Weights of a small transformer language model: learned positions.
Each number is 128 + 24 x the weight over its row's rms, rounded and kept within 0 to 255. Layers, rows and columns count from 0. Numbers have three digits each. The size before them is the row's rms in percent of the matrix's.

# down: layer 14 MLP down (transposed), 384x64, rms 0.209, rows 135-234, columns 0-63
# up: layer 14 MLP up, 384x64, rms 0.206, rows 136-235, columns 0-63
down135 105:087098107122106111149154133091129175131147134126145154119115113101133093134112104080074113124102141155156116158122162092129147128159108155120096105135133136146134094186117144154140117109090121
up136 102:148161124101125098156125162124165167126164124127127109107133131147100109137106099118090105088108140128115132167141108179134116158133157082174084120122180137127105160103132139107134128101117133
down136 085:073157104160150129152126156129109126117125144152188084117112088143151111082144157121157163156161144142109132089123177126133127134091143122110101139121145114093112121150104098149123129121108124
up137 094:107131168078163142107091158124127159114123092124122141186159138168124130077143148148101134132122126144098127172112129141160137166135148128109129137180125148142131154141121118079117127112134097
down137 088:115166129099135145118108142088098141135118183112109175153162121128118123104138099134141136169146136100152134148124082118137130151146132087110126100176124100131133145080122140121125135157145065
up138 087:128183161080132125099106172129099172110128150120117134139120123141123178153101108112132108121109151145087132158117119109121094135123166116100092132125114163152113099067116123129098121131153137
down138 096:121121114140176143131138124130113114106126112157134156176098187125104118114174127123087112102130133136131130098143180129098118128117076158141123076134129088116116126104125176131132136132171144
up139 111:156136114163134152114144113110128125124099142126135108128180132140117116088106092155134122165109109112067137133154127126173139150176099086119143147109158141156115182105112114131099134142128088
down139 098:106161119119137139095131138122170105150146078157158165133098135100138119123138100128143141179144158145151152181130098097141134127098119150096112129144125131128105148138103154132107163179088106
up140 112:170160157108111131110130133150118107114145149132182151136081113166106104134098100084139138131158134125129117116132106118155120169155117155147104168168163116115122149114105112155118103122070135
down140 106:165125152120158110119100159101103123123124095081131080155160127148091112127149127163149137131130103157103161172161116113131158116133125133119128133106106154131118145204119095100137134157122142
up141 085:143104112145133108086142137126104119136129103115119109085134121117129105094149166150096133118145172110110158186129156132164124163089108139113128085135155144161119121137110076129177142132102106
down141 086:157108157126180108131094134120102107097156116139145076136113144175140106107140100128121094108121145075104158123152125135098122129098137133137098147110160131163117185143150122102159115124111148
up142 120:130106127115117102132125156115120143096114167133065159137120103112103105112088139111178098098089109133137135086117130155123114139160170150154146161097134139131140109071119090118114117115114128
down142 108:082118127125110125135155159138122159167129112135125101099156137102128124106175107128102132140177109103112152129123130120115128126120114115073139120144111095103158131184144143108143180135185097
up143 128:095172118152083124090129133167111143096121174139154134130143075109118148156121135148136128130163123100104086093159095129141104142152123144120089136106138102118130125144167135090094123097150120
down143 150:139060121139161114139171134118146118064107102092107122129164112086115120140138132126132159147130153104089160141114117107144111130133096134165125138141153139124133170097130083114122109099120096
up144 105:114160167130136121147084121100132103114124158157141201146117114140149115132164145096119131148088124148113141124162117139137104110137109149102141130109138128147122125104136084077122138183177113
down144 096:099130128095153112153134113137086157131135097099101088143113119164103121156130106125146163118087143149162111078192169111121139133121158111125111119126119149123087139179124131137124111092129123
up145 090:139108142139145082176135104154131111119145131143155133125125132099133114129180091093106153140152108128121103130121161093127170092122105152115112135109148094127159139158096093142089110152164084
down145 076:151127145105092099085125119106097110115077142128148110099110105106136114139131156107070155157103188148125093112121137156095089139112108128159129133092107139118141084120133133120119100134151138
up146 082:109110120117117147124064127083134127114121123154112070128125118126118123112138169144145120106102126131103151135076143153126108118132125173147166143139117119112062138152139140113066133112138100
down146 075:110136112154096148118113130108115104086147112142146110130116106117129109116162133195097146109140141147147129103146089129146110134065124112149098111108132176144193149097121147108128136138114097
up147 097:115135168124160162116093121135100119099115134162086149082123120154149143147130094134114136091145115077151161104154168140148086146126146132113112113141137134143103133137186116136098128143124081
down147 098:124131131107107136156186083109119151128101138168151136099121103141168153109147165119158115122099118124109134116134131082115148147111095088165125115140109118120162156137141121065105153137099147
up148 108:131139141133096139136120100105128107103106137113163177112074109167097095154078181146135109106139120102119128150121165131116117122142083130126136118123120118179109133149173116109104102109105143
down148 089:102151134157115169111121159148059165116144154097136130110116140101143119114163155132118127145139109154129117119112158177132118166136130098151121112102118091100133102118141107135079151132141073
up149 088:161121090116100102144113167162115121140104108147115157135144121165077118144168131153131079123155125096100156101126156113152100167131110101104112132102100085109145156143099129127136118150094137
down149 069:114117166097131135143169137100123178128148142160130096151097169149146087114107162114108163099113161145170131111142143141169078159160124132146148138141142142171149136135145135160133139130119111
up150 092:107130148111106125072119145120092120127167159165106106135168129146138134098087212146106088132162096143119125140153135135180123154134100131119114138147129114136125116114138091135121138123107144
down150 111:129142122091127133127159129161141084092122145091099145119152114122104143162125158121124092163079108158121100131110131176107127148097143185155132136119156134162140138133133132077135129139095165
up151 115:121120140122104155144138117168104124161120153141079153110126112130173137086107171139103102142142112154119114110148087131138134129101129146112111100137143126120151188166163079158106136097153110
down151 112:148161081094097125151150116069094177135156128108137133117126106144125146147156126099144167129126126106149106147144090113155130144137101097166130109153152107098114139147116133174089116156111139
up152 085:117144130135140127141162164108126132129077184145109102111122119125111116097080123144155120137104138146088145136135143140122168131188110115112126151142114107118093130135141095155070126148072132
down152 080:112103138086151132106146150142192131152120094135129144159140071102134098157151124119143109122113096152170115168099095124140110144113102125144119092130171145107107105159132162141128110121160124
up153 110:119154143146126173106115147077142158123146091138132200119114117145134129119107134142099109111131145139161114120116112127103110106141161139150156162131095069150135172136152105142130183122124128
down153 116:145145084137100116145125127194125143149127166154145085128101134133096155132129159113158127136147121134116150171148125124168119110108144145116125135145142177107148069142120166146158090131153116
up154 113:138102145140101113125133110084169150095116112137148157107140136167105080093110131159136135139133093133112100156161073138139155097124135161134156120082131132129090162144113131110097158149139152
down154 116:122099152131115106095146136148169162089149105115063112133093098132095126141109126132131115157140129141127098156158101137132136097143140131155178092139114168185124139113114140150132157119105153
up155 078:137180171117100112125142146139099096145126133112128163145093160100161160123112122148106139150135118118115112159198147167133107112090122157121111123155193135130105109132107115130141132124151108
down155 085:150152160131122164156111081086131101120133097163116131143124127148116082158171111168114148099126124131105081110117130119140173134121116134133155096124154167138171137131157106099160131134111160
up156 069:136175162176138142083148115098131109106148154067122112107102121091140184148156170116136111130095135137130109154140109153091138146125125121124151083118116100116123143132125135102117165118117147
down156 071:143174130097112153147110128146164148121151113145119120173123125133122091120098140108136104146119125099167123149150132145132132124044137121173112067122137162145139136106154132114167132157135110
up157 106:166109123116145113147135122092144077146151112129081156105126145100142088115135120128116177086081170109097146117141116123152091150162123102157074167155113115129124127135123134130123117148146122
down157 103:135138157149123119116119138151110096158137127160136137120110101183101140130091123129143074137129107203133130155127116123107145111103160115148138144099106135161178100098178105137127156140115133
up158 094:112133164129098132120126097101145104152160142129145130148118110145114132137132167113129096069163125116135086142149172117145116126128158188161129136115110117151132128082105147116100134063129105
down158 106:178130180103126102123119131102116139162139164079110153134135151184129070108124122109111089108124138117140118174138110128143137119134134156106118143117093118132126091147114172160143146117128094
up159 105:128142130153147126071158147111099128119122125056138110152152109134162145112103147142125188099088133131139174152122148141135108133177131152145157130119105120114079136132139132126148136157141097
down159 096:099116100110148128101111150143147141136115121108086129112113144160129152126134123178157127100095117131096153172109071117120095147125176130104118126146138151136107137162159113125203129109142140
up160 121:117103145124094125137139143146124147112123162078099115145096142121157148168129108103125130121164082188120102134168074118152127097152114125121111137117072134092157154120127110107136141120140108
down160 125:068135179144115128123123163104131143104119122150084135138152118153150167126142096141132086113169095116144087151110125140128161145152128151119130140091124144145160176117135146094111141161148104
up161 105:135109137131150144107118126153145138130152147152123096113129154170097121114119151124095117098143115162122138100153130123139123101151078173174131158120095155116110142058145089159107141108111166
down161 097:103124103113151074117112070129110170147108131119132129115161134135132127133152143136121147118109097073151096112133087089089163087086106121100118095107122144154117085121139114138120135143128140
up162 123:118103148152130121104131113159119131137142164147140166142161070129123107124164150143088113140148141157157106130101137134115125155106073124122116113061153123146145139096135128169122138107093086
down162 123:156159113160143106105126150160125136136144130159173116111130162146102128101107115130102114110134118142141102127080068132098090085156152124133124110100120119152137144159185138173148118157125134
up163 087:131105151095103080139156120145127127134167156140114129109147123174141142126133106127096086178145066152156163111115144187136166137126152140136135127123169149164111133106139128116117142150118130
down163 092:109113125123069136127098105130135120114127163161143150115138131166149146078117136089126096144160133128162091153101100146152140132069138105125151081150123112146134083133181123144123125128131131
up164 109:124097114124130114097155130121117153102085108109164119116143079138116160159127153139140130126160140076121106099152093152166101103141117149120113111107180101109115138077165132160147131136154133
down164 109:135116127151160135123087112129147119127137121129110138100103117128096124119069114079175112135142115137121172085111134102105144123100061127157154147150099142119142139115090102129092101127125164
up165 083:105121159126139142084131080153118106129166137109129109150160099075072111115104149132110164129127151112125136162115133147120103141084144154148157151095160117102144149087106123113090127142112124
down165 090:138104111109124106112116145160137125125113127105122104113161121127108161123109160124102143124148162169108154087157133113124139160129135184162117179127131101125109156152142088148202130114119095
up166 096:097150107130128127145128134106093145128124130143093180178153129141050142098116132116101151145119123142116123128121105149081110114136104121134082111108109138133074156148151132093128145170122135
down166 095:160159138133119117119147082111149145099133115128123112169125133112152137151156113138141069148133161114108108132069119089143093136128158127131135112141178163131167106094122109140166140097159112
up167 097:067114142137123123160139132142085158122143138107109187140085128080078101134128112092131130147128133118144110105142122130075115091148136099114121157116131120122120162136082110117108131139133089
down167 095:091161169160119122113117158099137113123102106178119138122124088145200104126144133121131121107083136134106157108153151192131105151129135137155138098146109167149127142137130130132131103127129093
up168 078:151145133094136162154105133115121151128103151101210129122113082117148149157158125126142140080123106105151127111164124105143134112132112152102107108099105107134079141129154127158139121129076133
down168 079:139158123167121114117085113122146105153120126131091133174146128101152158123127126124118090170145148102122106104099101113106144133107132070102141168180121163098146124124123117127139072118155122
up169 098:135109154124102143114161075119137094121154122141124152119137105142167122108102140157088110152140143150136160116134095163100100140134160109158123059110126108163115164089128109155127125150145157
down169 098:115115169119153132108121164126125171087149112110147167135105088140138139092142141124082136127098117122142125122161145163150113165169098137150113127117137162132092108083151097080129120103112106
up170 101:139117147095110133113120100090139113099139107160101129162120149084121163130167130155138152142139122136141145115147094169113121092122079187105114168114131146110107100136184130121128146095140111
down170 094:137130115174129112112119150139122172106142111083118116117108120078157075131130137154127146184153103147149111115122115147112150127119121102138115134153164127084133089151129156137095127165110078
up171 105:130077169180129103134122112110134139092163112144114143101159117160148083140166134133136130115140115115144134135111094085167123135101155186132133152114139153170120137100125127154132144097165132
down171 113:166137140088159148156152186110140094143118162181084142155156116121111131123084127122130101126090110111087084122103096120078113122136138133112154129112142139147149126107128114109126111141104132
up172 091:148157135127115146096133152142123163137141086114116137127099103104135174104161155106068160131134125120130135089166116140126114151118148123143190137141138122124107133087176106119120177106103116
down172 097:136177101106127093171157105139111118162138155150120111109129130110166126083118154132195118145132135148101101105170155096135129124142106139172109133131120116155113116128098119120157142159112170
up173 087:109134114159087149120144111118119153161139135123101111097135116157121155113108114138092115134124108146104119108126112099136124114166060133108140154174154174145155152165124080126096122109093159
down173 084:148152076114142106143094109129148105122106103165127114108106145102129116090168166105145124158101110109126095101112135096110174094143131134117175130142159149125124108133147086134095117157164114
up174 091:099172108139128097133111166136126127117130106129200129131130105136148207147141120139092166100143135088108141159100156095145156121148109112118105116114124127155147112119122120138109112114089150
down174 080:110143141108126137118157155114136112130152179120073103130142164129086091148143117176137088159135131174122132125158120148099095160110113133123124102175139171111122170130138133102121143102125107
up175 102:147121121122119114131105183076102125151164175099114169118105140115131139102098147129134155113135104104141121120168124166101129139117131131118136117126142131145133144104097116104118162082160201
down175 096:120153104181087138137126157093139163177123158167100148104157113133077127118110148158143185101116147125129149129124147135128152150080142099092136160135128121132113115115148141125115159109142125
up176 112:132109150133105122144103075136152162127159116091142137101111150130091175081128109141109122121133133107118152120136089144127073139138122148125151103131160132106158137135174132075131172146113160
down176 114:116132134112111175077137123154126099099125123072159166144104103120131146096136097138120120101108121113111157129140095149150081176159156149084107132152162108116132131151122099132129129140157104
up177 092:144085102150123105132103133108118112159122119121128118110124131115147105139155165132155118138148111141125103130115169132140141099165112175155128108116175105128132114166157157156103142091207158
down177 072:142129173098115125118153130111125141137128154153113115101117129153130111153133124123122163097091166171160140145166131161153091158136160167124137102135114129175143153139159171139103163111178132
up178 087:160086149112133131098129133149133178126105105112168073129153150142158131137142161160112124109131127092093115084131133114138109172133126103134106180134117120138148117081129118170153131126153158
down178 085:127170114150079111122123121117123145152112172190103101109123154162079097124114125120128136144141152103137141154155113152137120097161112118158096084103106157112117132186109129128126123112142142
up179 096:148149133159116190099128124148122109098147145091120089128139104169121124116145125101087138142099148170064152114137123143121117103141154148132095136111133127148112133084143125181127110114145096
down179 093:105121134138087087117114112109103144139064105138115127163137127136144112166116126149104156113153123126110132097133080092153166172062145113137145160143104116103131086123124150128118147120122136
up180 102:137156146149082119139153084100115089103175136108172154103127093153134106164118127119145168117115118155155134118136136147146117143147147108124097128103130182099130140131108118108114115089145180
down180 104:136138129125125168098125138154111108147155112101162139127139164105133106128135138133101176134147138054134120109176130119117144130172128120095125154148126143145152125126102122140137155137191186
up181 109:109136142163101112098140159122116142102130158148102139135082093150127138148109140143138164133146104122075093114121121129117181132109126161176101137103148140122098134157158098163103137098085135
down181 112:082133095136113120086125129145142082132161113139140112119111126129109179136134107104110100127142108119149154109120097140148125111131090138120083154091102132159066139133137123155151187163139121
up182 100:098124091096131133134136142108093174129120185140113156123119120144120168154105108119139144113140128139119156119157148113128138123120138165160134149101115130100142151075102126142110057127173166
down182 105:100166109116146121155125129157153088123130105130123154102135117140138144158103083111173125150141101113100103174152187102155172140108120108164147117101106128096137156149118139136154096128137148
up183 130:107108112108130111093094133142184172107156162140132116104132118132136151150098172133104151131127158166117120097130101149109120138147096152127106119107107136122109149168085092081130108108167111
down183 105:116118160095135128121134141150157124079195126105133155119137110108111148141089119144103101146150148142120084148125095175141149135125069135124153130130087152116092138173135095121129128126143153
up184 121:099105153124110166100154078159159110146138121105112140119096111072140166124137110160133150134103140126068098154124119095128135129100100157166152122107122096166107128107128133109147150152126125
down184 124:134117114109098132165108110129110147103151125142076142139110136139113101148120171148100094114081161111164142089130106132089130121110125174089126103091121151123110093156128145165131159089126127
up185 084:085109153116160157110158093141149158108134162131100160157086116107136128153108094124147143136144065098105107147108121146106118172153136144130119176153120159125099130102140138115151123154130104
down185 077:112123106116092116100154133095075134118106122098083141109097172110111125163119081128094091118120156157141128138147149151163110130102169126087130130122138117117141136139122114106068114144147105
up186 091:107154158151145125111129133112124127079120119124117140129175167129143155123154119139092151125101124132172112114137136129178125179124171143131137075079118139100093088124114119132130139122073135
down186 090:136138112124115158121143146131176108128115141114130133106127138116151157159093121100113107111102122138108130111102139117133118118100113091053135150170088168164145112124135130098157093133061131
up187 106:114068128138135125152126124121168119108131125157121170146112112104116096160121131171091138111107167180134139105108121136149160133151113147129144094091112130145094085173119098151117145166121119
down187 105:128140121129143140128120112135162123125113082145139120119128092139167117063114109143186178137145120131139152106171168143131146165104120114175123170142138102100145123151138154099145132100106139
up188 091:119131146134107096149125077135113104160146146136132102119130143168105166185134113116090176123144110125120140131138154133095144086146153151096097075137134122107149123165099123138126139173100130
down188 073:137114117106103133092115146093100132100070147166141113161140160132124110140095120138127145068129113120124157101146094122128109140124093162090124112110136140132103151114104111140091127080157086
up189 112:127129128123149125108148118099099159058113138117127121147136145177139086147123136133104117131146127133150121088114094172175136147178132130097090124121165132105110116150105129156108086114122166
down189 102:111176131110178128116127115157137145187159104149162138158156145095102105116148097104151153167160103135122151138162139126114129088147130113098136104147108117124118168115161138164114157135143122
up190 114:143146154141144129087158127110103114143143148156140108085095160097110119118115101143110117150173086140106096159113150162116092111119153115158095116122161089131178098123109120106088142137129126
down190 114:104126098087118106154129126128141154056146133126116139088107121147116132121106125128119194139173134132115164090129122143109121151147142130156123118122131119126144072091145075090151127124112143
up191 115:148134154107141119129133149187089109139119123139122115154133090145137121163103110117085162110121103136132185138113139186097117155097126127127153119118132070154106131091116106140121134165098129
down191 121:123156146147086097113150150068126166175099114160166109097118129115160136118088106147112129096150119145096146136147122121120129124135125120118152172112098097119106153103138125128140079156134164
up192 090:100102161105105184096143108142154161138112149119122117085066090120148136135152141121106131126099139141078125134118137104128164131101158109137099148085136129129124129142153101161109128175121143
down192 091:109115145155107137112158119122099141128134122134111127084111146131185131160109138126083129084083129109117162121129101137117138124072151123122104114094147149167171126097154104098088148156109121
up193 116:135102139136158107154153115080156090126151166071121140118144108114144119129167093151137109108120106115104111100174136163141100145169125133109087142137110145149126152116100168104110120145155104
down193 113:168077127135177128106106108115147072141146086163134120123126111111086148151125115134154121125151146107120134143138119125125135118140077143149083150162124146154123115094078122154160144110140097
up194 095:149080128137105139111126164125105146125121158141137163159142085177104096136154170126130148114134134136136200097111140111128112126105122114138100131096168104124145100146104147128112159109166102
down194 098:165151149128170153090107128121128088122117091139127072114121126114129067114134094135155169118131158110133126108114144131119100137128134096136141142142140185116175127132178155147128149142105148
up195 104:102132154126149159123154081178111158155121152121087157108108119147100139082118139143106126120080099098114152133127094120140115180136134116172114122154098148129137157173100125122141153111121132
down195 112:096159129157147148140094112095115122138156162131163171131117089168124139123139129131120135115109123076161143110117100131154091129145155128138116119103112140192159108123122125095112148155069137
up196 099:106157099094144141149116127060091126132159106142112119120123144146132113138057174124106133136155124164086135107127103128136136120135103167159129127121142167153096105114090154131115158126133133
down196 091:122129162166129068120155163118160128122079153093158138132129144123107114103148092136139136131137169092160116132114164095106114151125131118090143107184161132116133133147149116107101094128154140
up197 097:107110128135134140151128122159071094157168137139112115090119100132104094166165129144090108096119114175144081125173115117130122165110129115153092143144124126128141150114087101133144163114137143
down197 110:133139096145124137140163127134166110149103125110140171140144145148128127144154117134161132072119099132150144115131150129166156164071145132162163082142131137075138091135154120146091105125134155
up198 085:138128152141143107114073128162099117129116142094149134150070114132123114121099142153160126144122141135141098152114105192141092132160100138127115113121115136171166147143077106147157126141149163
down198 083:102095148132140148164136114066105118117147101118128162097108103064137116155165138118114109116153137147129136142161132101126162116093127102107116131118142098147150140110109147146114171151072122
up199 104:140137126107104166099135139167116174137117149128124132089111142154183110169166124130076145089163131113124120145118099130137134144131142123145154108138139082133137107199116127142117165131137107
down199 113:118156114148139126107141084113146176135122077143144151152146164189111086102125131123115182139122113101134126177108127094139172106132100120133141130108122170114164103138137101130127118131131148
up200 118:096097152139119144120107142143093159088128162124129148103105095149114097125202144115146079140130168097134119117162135130149127176087150138112080146121122135133143134149150094113130131135139137
down200 106:145130110109147100121126120105138123138130156104140079138146162096131128141146101144111157150125105138129104119112136059129128104164113125153097155145095114149077169130071135094138094145157120
up201 103:090134129129134153156144107155090142136162174140132102102168138096142172130134107117123162075101182112099139140111118128099161143128107171142127120145160164129144097133163116113117121125158133
down201 095:189121175138140109136132140118125147074116147136107164167113122127121126117167157147190164148123134143149115106125126105137126154117168113129180127142111108105128132151106127092155096162132138
up202 106:089190142113210100112157130131104151132111132103140132121126152120085137117118152161107101084129136144106115158172159113126141135125138152090111141094130142118121141132128113118099128112137169
down202 108:109172132137155083144100132157108138079095104108139130135152139130109113131122132077103119180133110158111118180163104131124127101121147105132133111104093133177117143139149134164119129124119077
up203 090:113120133135123133091164107169152137124125102138169147133144129151124130090112156121117122104114182124073165132097181110141080146122123152129115181135128136154096142131094128095158137141109123
down203 091:103128099123112153116123140112126109106140070107121104120097167124132084150120141119109100121081099162150116123131122146142145148120145152133118169152188116088138086155132085133099152104118101
up204 087:141119135138130155182125113089145167133085137137158149134152114120140145136127135122126154120127147126130095114121162128185118136153134155053148125133150072142124082152160145153122139162111123
down204 082:135132091118175130118167109140125099125156152120123160105158093099120138116171125133184114146149114152140147161137109155109161131095095105145123130141093166111152176132134140104093095131159131
up205 101:140107149127103118113151136115121115130149144128106139140088174102144130152170160146138074111112111119077077133115108144125128134135123170086118119155143081140078089111131125115108105122122168
down205 101:107103121104172137160128118142162137109114142142170109133171128150091114094151091132147169163126159096131147135118143124121154131113119156114092136147111084087156125124129152088155092127093150
up206 063:102155130132079141097148128121160147120169128171154139100103158141135106128137151138093182113091114163176146118144139169131122181117121121120109093141085118121151119132153116148115124127095127
down206 073:128143163170182152127089134111169128161123150120107119149136100112157126126111116127136129127137150126146118136111114105072127132145161100137147165128152158068114116152111105133128092154093177
up207 089:131104125133109136170164103111119092102180146181129113129173096099152107152094124153114153151120104144125145170132128136149136124095165148099095133148156151123136172116114120166122124125106108
down207 093:171152145096118140114104118140156169140141060122134113159085143142110124142131119162095139114150143088135105152170158112093087125113108130150148133129101131139117087153156152161154113124123142
up208 119:122116120128115116107160094071144175126134151106129169148137143141107144171137149153107147118083108162103134107102123120161097103141096150104094158102117137140149107144134142110168117099104166
down208 115:089135134131137096158105096143145134131132141124126144125092138139115112117089163094163128089113162082105112125121083159151121137130160121149127155075122117171115101113118170144114145112093169
up209 121:124123131125105123175143129118089180126180100105139095121146092088096149135137162128123137103121091165187135129128092125152121123118130149166110151126128115140134145107112137091146129097108085
down209 135:129131138118166156125108091152141112118121120133106095128131157076122141133111138106100115149118119158142147092157126183115198120151094135114112160105162131150061155110128117127145145123121134
up210 083:138097097121115103115131137121146138154120142145108049170104138142144143117142133182117144105123122131108124170150135136151117106123143153162143107092179086097121153129117121153149148118146173
down210 075:136165134153123134122132147195141158104156090154156142130099134126141098149153103141122110117152140131147164114122106140147128206094150117110121122184099170108111150145141113134137125142137134
up211 107:135119120116127160089121146124134139103098168145117098156117132178102132143096149160128098123101115151111154135144120132102099163126171096121135117069119105122144111104097117111081162078119142
down211 124:134131099128141124138147074135150124150140136121157151100119150153108128181154097119164114138164137138134107142165201129124143112116110148150157121118126093082127142170094139168118134134160117
up212 091:144115162126136108133125091165141155081156133133172145115118124104099091149139148115098104180133154124152105144122146136109128118127166135134061128117158152128131143112119124189124096150131096
down212 081:120124139114071127121126131148108126079130102142101104137087119113143087137130142126110125145155129099105127112143118131102081099094110114076128110096123157162176129140114144185114169131151110
up213 080:132150142142100169101124118115109149158113090137136118124115116140154109132128136110132159075161153126076106064160102149102126154135122096138128114081122130121104167148110142143072140131106135
down213 091:129079118154113162075121107100123130127131106117121118128113115106126090137123110154126117143102128112179144153107133097117168106104091158115156092113100140148116189119139193122136131140135111
up214 111:135117167104071121109163135139156137127131116083125162118106101131109136185133131160153133086141132118083083140153110113160134117106134102139119137147164090126150136158138107136165092121139151
down214 109:112119102108174111113117145154124157120084117127111112134093123162134145077110137149113118134112215133112126136117133113147135133114107118091128111122182178143152128126169137128089130115125153
up215 124:123105145144075145092127149121187123142169140118153163099136133092084151140093143131135117122136152137154118115156118135174089158116165142166111170099138122079105120121135124131117146134123138
down215 117:142127128118156153134148107122115133140107104139134147134113101102120159118129123136098129116117134107106151129121077140082163128147160136090102133192181092131111147161113130164140158118071093
up216 090:089084119104095139105098156130136159108118128124121150118113123157123112129120145184109128140137116176085129198156129130155120161115105095113125105145140108130153127161081164122150138130112149
down216 085:149127138107166111142139098141125124063140139105126093167126146155186127125174118164128110150138103106142178149076125181128115125126151106132124132146138129130173101102146107132132148129133125
up217 097:092072118112137163091125133108137111082144126139150136104109151134141123133127115149128134104113100119095122133148110139130128107160080119141079108129171140125073069131151142162103124100125154
down217 096:124146133096152134124104140110113153147122164104142044112130157150167124135104121127088136174102124110113134098152109170085144141133146165128113106146137097126093151140126143115156104133160110
up218 065:116140171114139151136117126149136147154116170153122130157128110150123138080146159140106148107141208142114084124122142065111090117089114144158139107117147137119109160122130161119122108133145146
down218 078:085137116143137146122085106104151100108151080098168125148128116109142092161106094131141127143149095105163120105113095146132133118108157091096086145129125125084155090132110146104139102113131102
up219 109:102112142112146165136122168125126155153131143139103114107101122091114155156136119134082111141113157161139155086122164113109108119111100159129154085105168116169143105128102090154100129082117142
down219 121:096117120122140117148150104122152171128127105120073126117139096105178133160198144094125117152128135120137115142110127159180096133111119101177148134100135134138136103138099116148085111132135149
up220 090:110094139158127111145144075102128123097121128112133139138132141102070139133112168135142120158135139147103131109125138115137116142166151136098081153108116103167072121114116175133163136150135076
down220 087:173130121109099151094116160103129156111124102137132126122097110158192131142132111152147132096119134150154131092115091111132111105097151125160065095141112151121155111129101170131161134110142150
up221 103:171098140136167138097165154110112077104131097173172151167092131110105124113138102159104110108141155146155146078121154125114126146151115133133082147142123101149119126111086133119120119127123126
down221 108:165108162121134153126090151138091126143137161151160113142084135133105122146120118190116130157146141166092103160101082082128090128134160154134130125135088121122133124143151142121112159124135164
up222 094:124133122145144147157107099109136133137157117096140123111118151125087155107097181123119120098115134136100134136070189116131165160174109151122124146104131115178134148098127158099156112102130117
down222 079:113109134060114140137178111128126187109112147138142097107116122152118113152147109155114150118090134133132119142129126121140075153121111114093086138167119117156129157137154111116082137115169101
up223 092:180122176156148166107162124099127145143110105136099124145066119124087153102127138122134140138132073136114147127145091155165131109119143157108149110137161131162143130110099121168127125138134163
down223 082:094113094123136101099144164174096124144110114105108094086144097111150145109131151164132130167134112153160161149110116097161103118107123138134124141131102124111159137117171090094149130154152092
up224 092:116103095102143097117116153141128151107108109152174163127202170145127139092114121144132118171087138120114130091123113154114109120134129135147129116086155122139112112170137129152111147170119167
down224 082:103175153110127138135141174109142142140146130118128139142117158133152058159130115163159121075134153143148153116148141149152147190104116133139104104116149120168159155141109124100104141111127119
up225 121:135105128144109105157159124112138127113143115121109173133077096123124147128078151116092175063152126133121092171150096136140156114124174143117111109142140142140136111127132125126136123103131070
down225 113:155148116134116150129127131107139125114093143164138153110143174145083164128108118121177102133143168176111095157142119085121087096138103104111161147124125130139148145111130146127073092106111130
up226 103:161171113103101141127134169146161117130097137121151162138125130170160149116102161135113111124126124127115142111159107148153111119141135141162121122115106097155075116162161069122073124115107105
down226 100:122170105133131131163114070116154133174136114149083101140127130075145114132151090115159066122135129100138138116174138096115125163157133126116132164144087126114111156136115111122097123133138123
up227 092:139128155140131121112114146160137125117137171131119102069139106086125114173115144121155119142145134134126169121160123139181160154160099169145121163145165090130119148123169123144137159132157163
down227 102:167141091138108119169186152148160149090112124165126154087153144132144159138130119124122134141128112120118136122140100111117124141128099129148139166136145151157126190123084139079133111084104130
up228 117:100130117130118111128156091171120104105134195108132089099120153147117144129094134154103122115127103128126184148150137098164093120129154147121126171107110146102113156095112086095136138116110143
down228 144:103147113127150160093143122125156124133125173079120101154158138146079128154183105144093142107145111070137127121122117148117107130137161105126124124118122169132115131142146093126131136129188166
up229 111:126133142114131137138147093148084143140133154100140114130060099120104168164127106142142110048155150126119135162187154148133129157085136126149128145126132119138159135104127141135141117105118118
down229 118:126115144112159102086168156172139137098110168105134110112138120163103169124119123167111101152106089112168118149153145124145111172130085118147105166146136152163136154140119101141103144120118117
up230 095:121128120131098122115152154155112132138109147139145114109175077074136102109172133151088111078126147111123094134135120162151115180152160075138107151117125119115143136114112137132112119152165113
down230 104:086129120144160088118109153116073132121105103194131128152130131143121149135099107106142134143149112117107112149111128170045131115153128139128142157119150117115115145117161130161087124111115128
up231 104:133138125116152135126089162119115172090125094128151111146159152094121099082132119161137111131146146108122131149163137146150114124125161129130090108091145117127109135174174137146058132145162121
down231 082:079117178091114092107141127101129136146144127162120094122082098164099134158120157127098114105135125131113124099137130141108132117073104137120147099132099114127128110097099090156110131140073131
up232 085:099137163120108163117152134133124170133143101138117132103155095097093116134154122149158083143154059149139132124098106098154140080133121120114134105105172145168127158108157109146119120123152131
down232 082:118173104182138113083104121111179096161109102132143137142143155135161162116084160141116162131132160126128130108158129133101151126108137095128130163152151133074127127106151093152137122139110116
up233 106:080133158121115101145151164120152120100129140059113141094135132131133109089116164117101082125141119118127104104172128123144118115125103138135172154117117128134124112149104134132063124127182125
down233 114:115139146121127133143132133117129132096090140099096102102129187138104097117143150108109130156142153131097112118152141108079149140140150172153183147152163072133095111130136148107118100103136155
up234 082:152119115139112115148120156096150127113105116111149110140149114134142107121105114143124126180124134121130169148159161173145088154144113111205132139089162111139177134143124132174099114109154129
down234 078:124112110146115157113098135129151169078137148107139116128173143133127102109121114126128155099106125127169120151151122157147142105118147132096071106153133122115120119145119172149166132078065106
up235 116:135122108138102131139154180121095135111147173134129063132139124107135100147143123092151131111196162142106115119152132176117112124144177118112112094101123094136130100145121148129107151137112148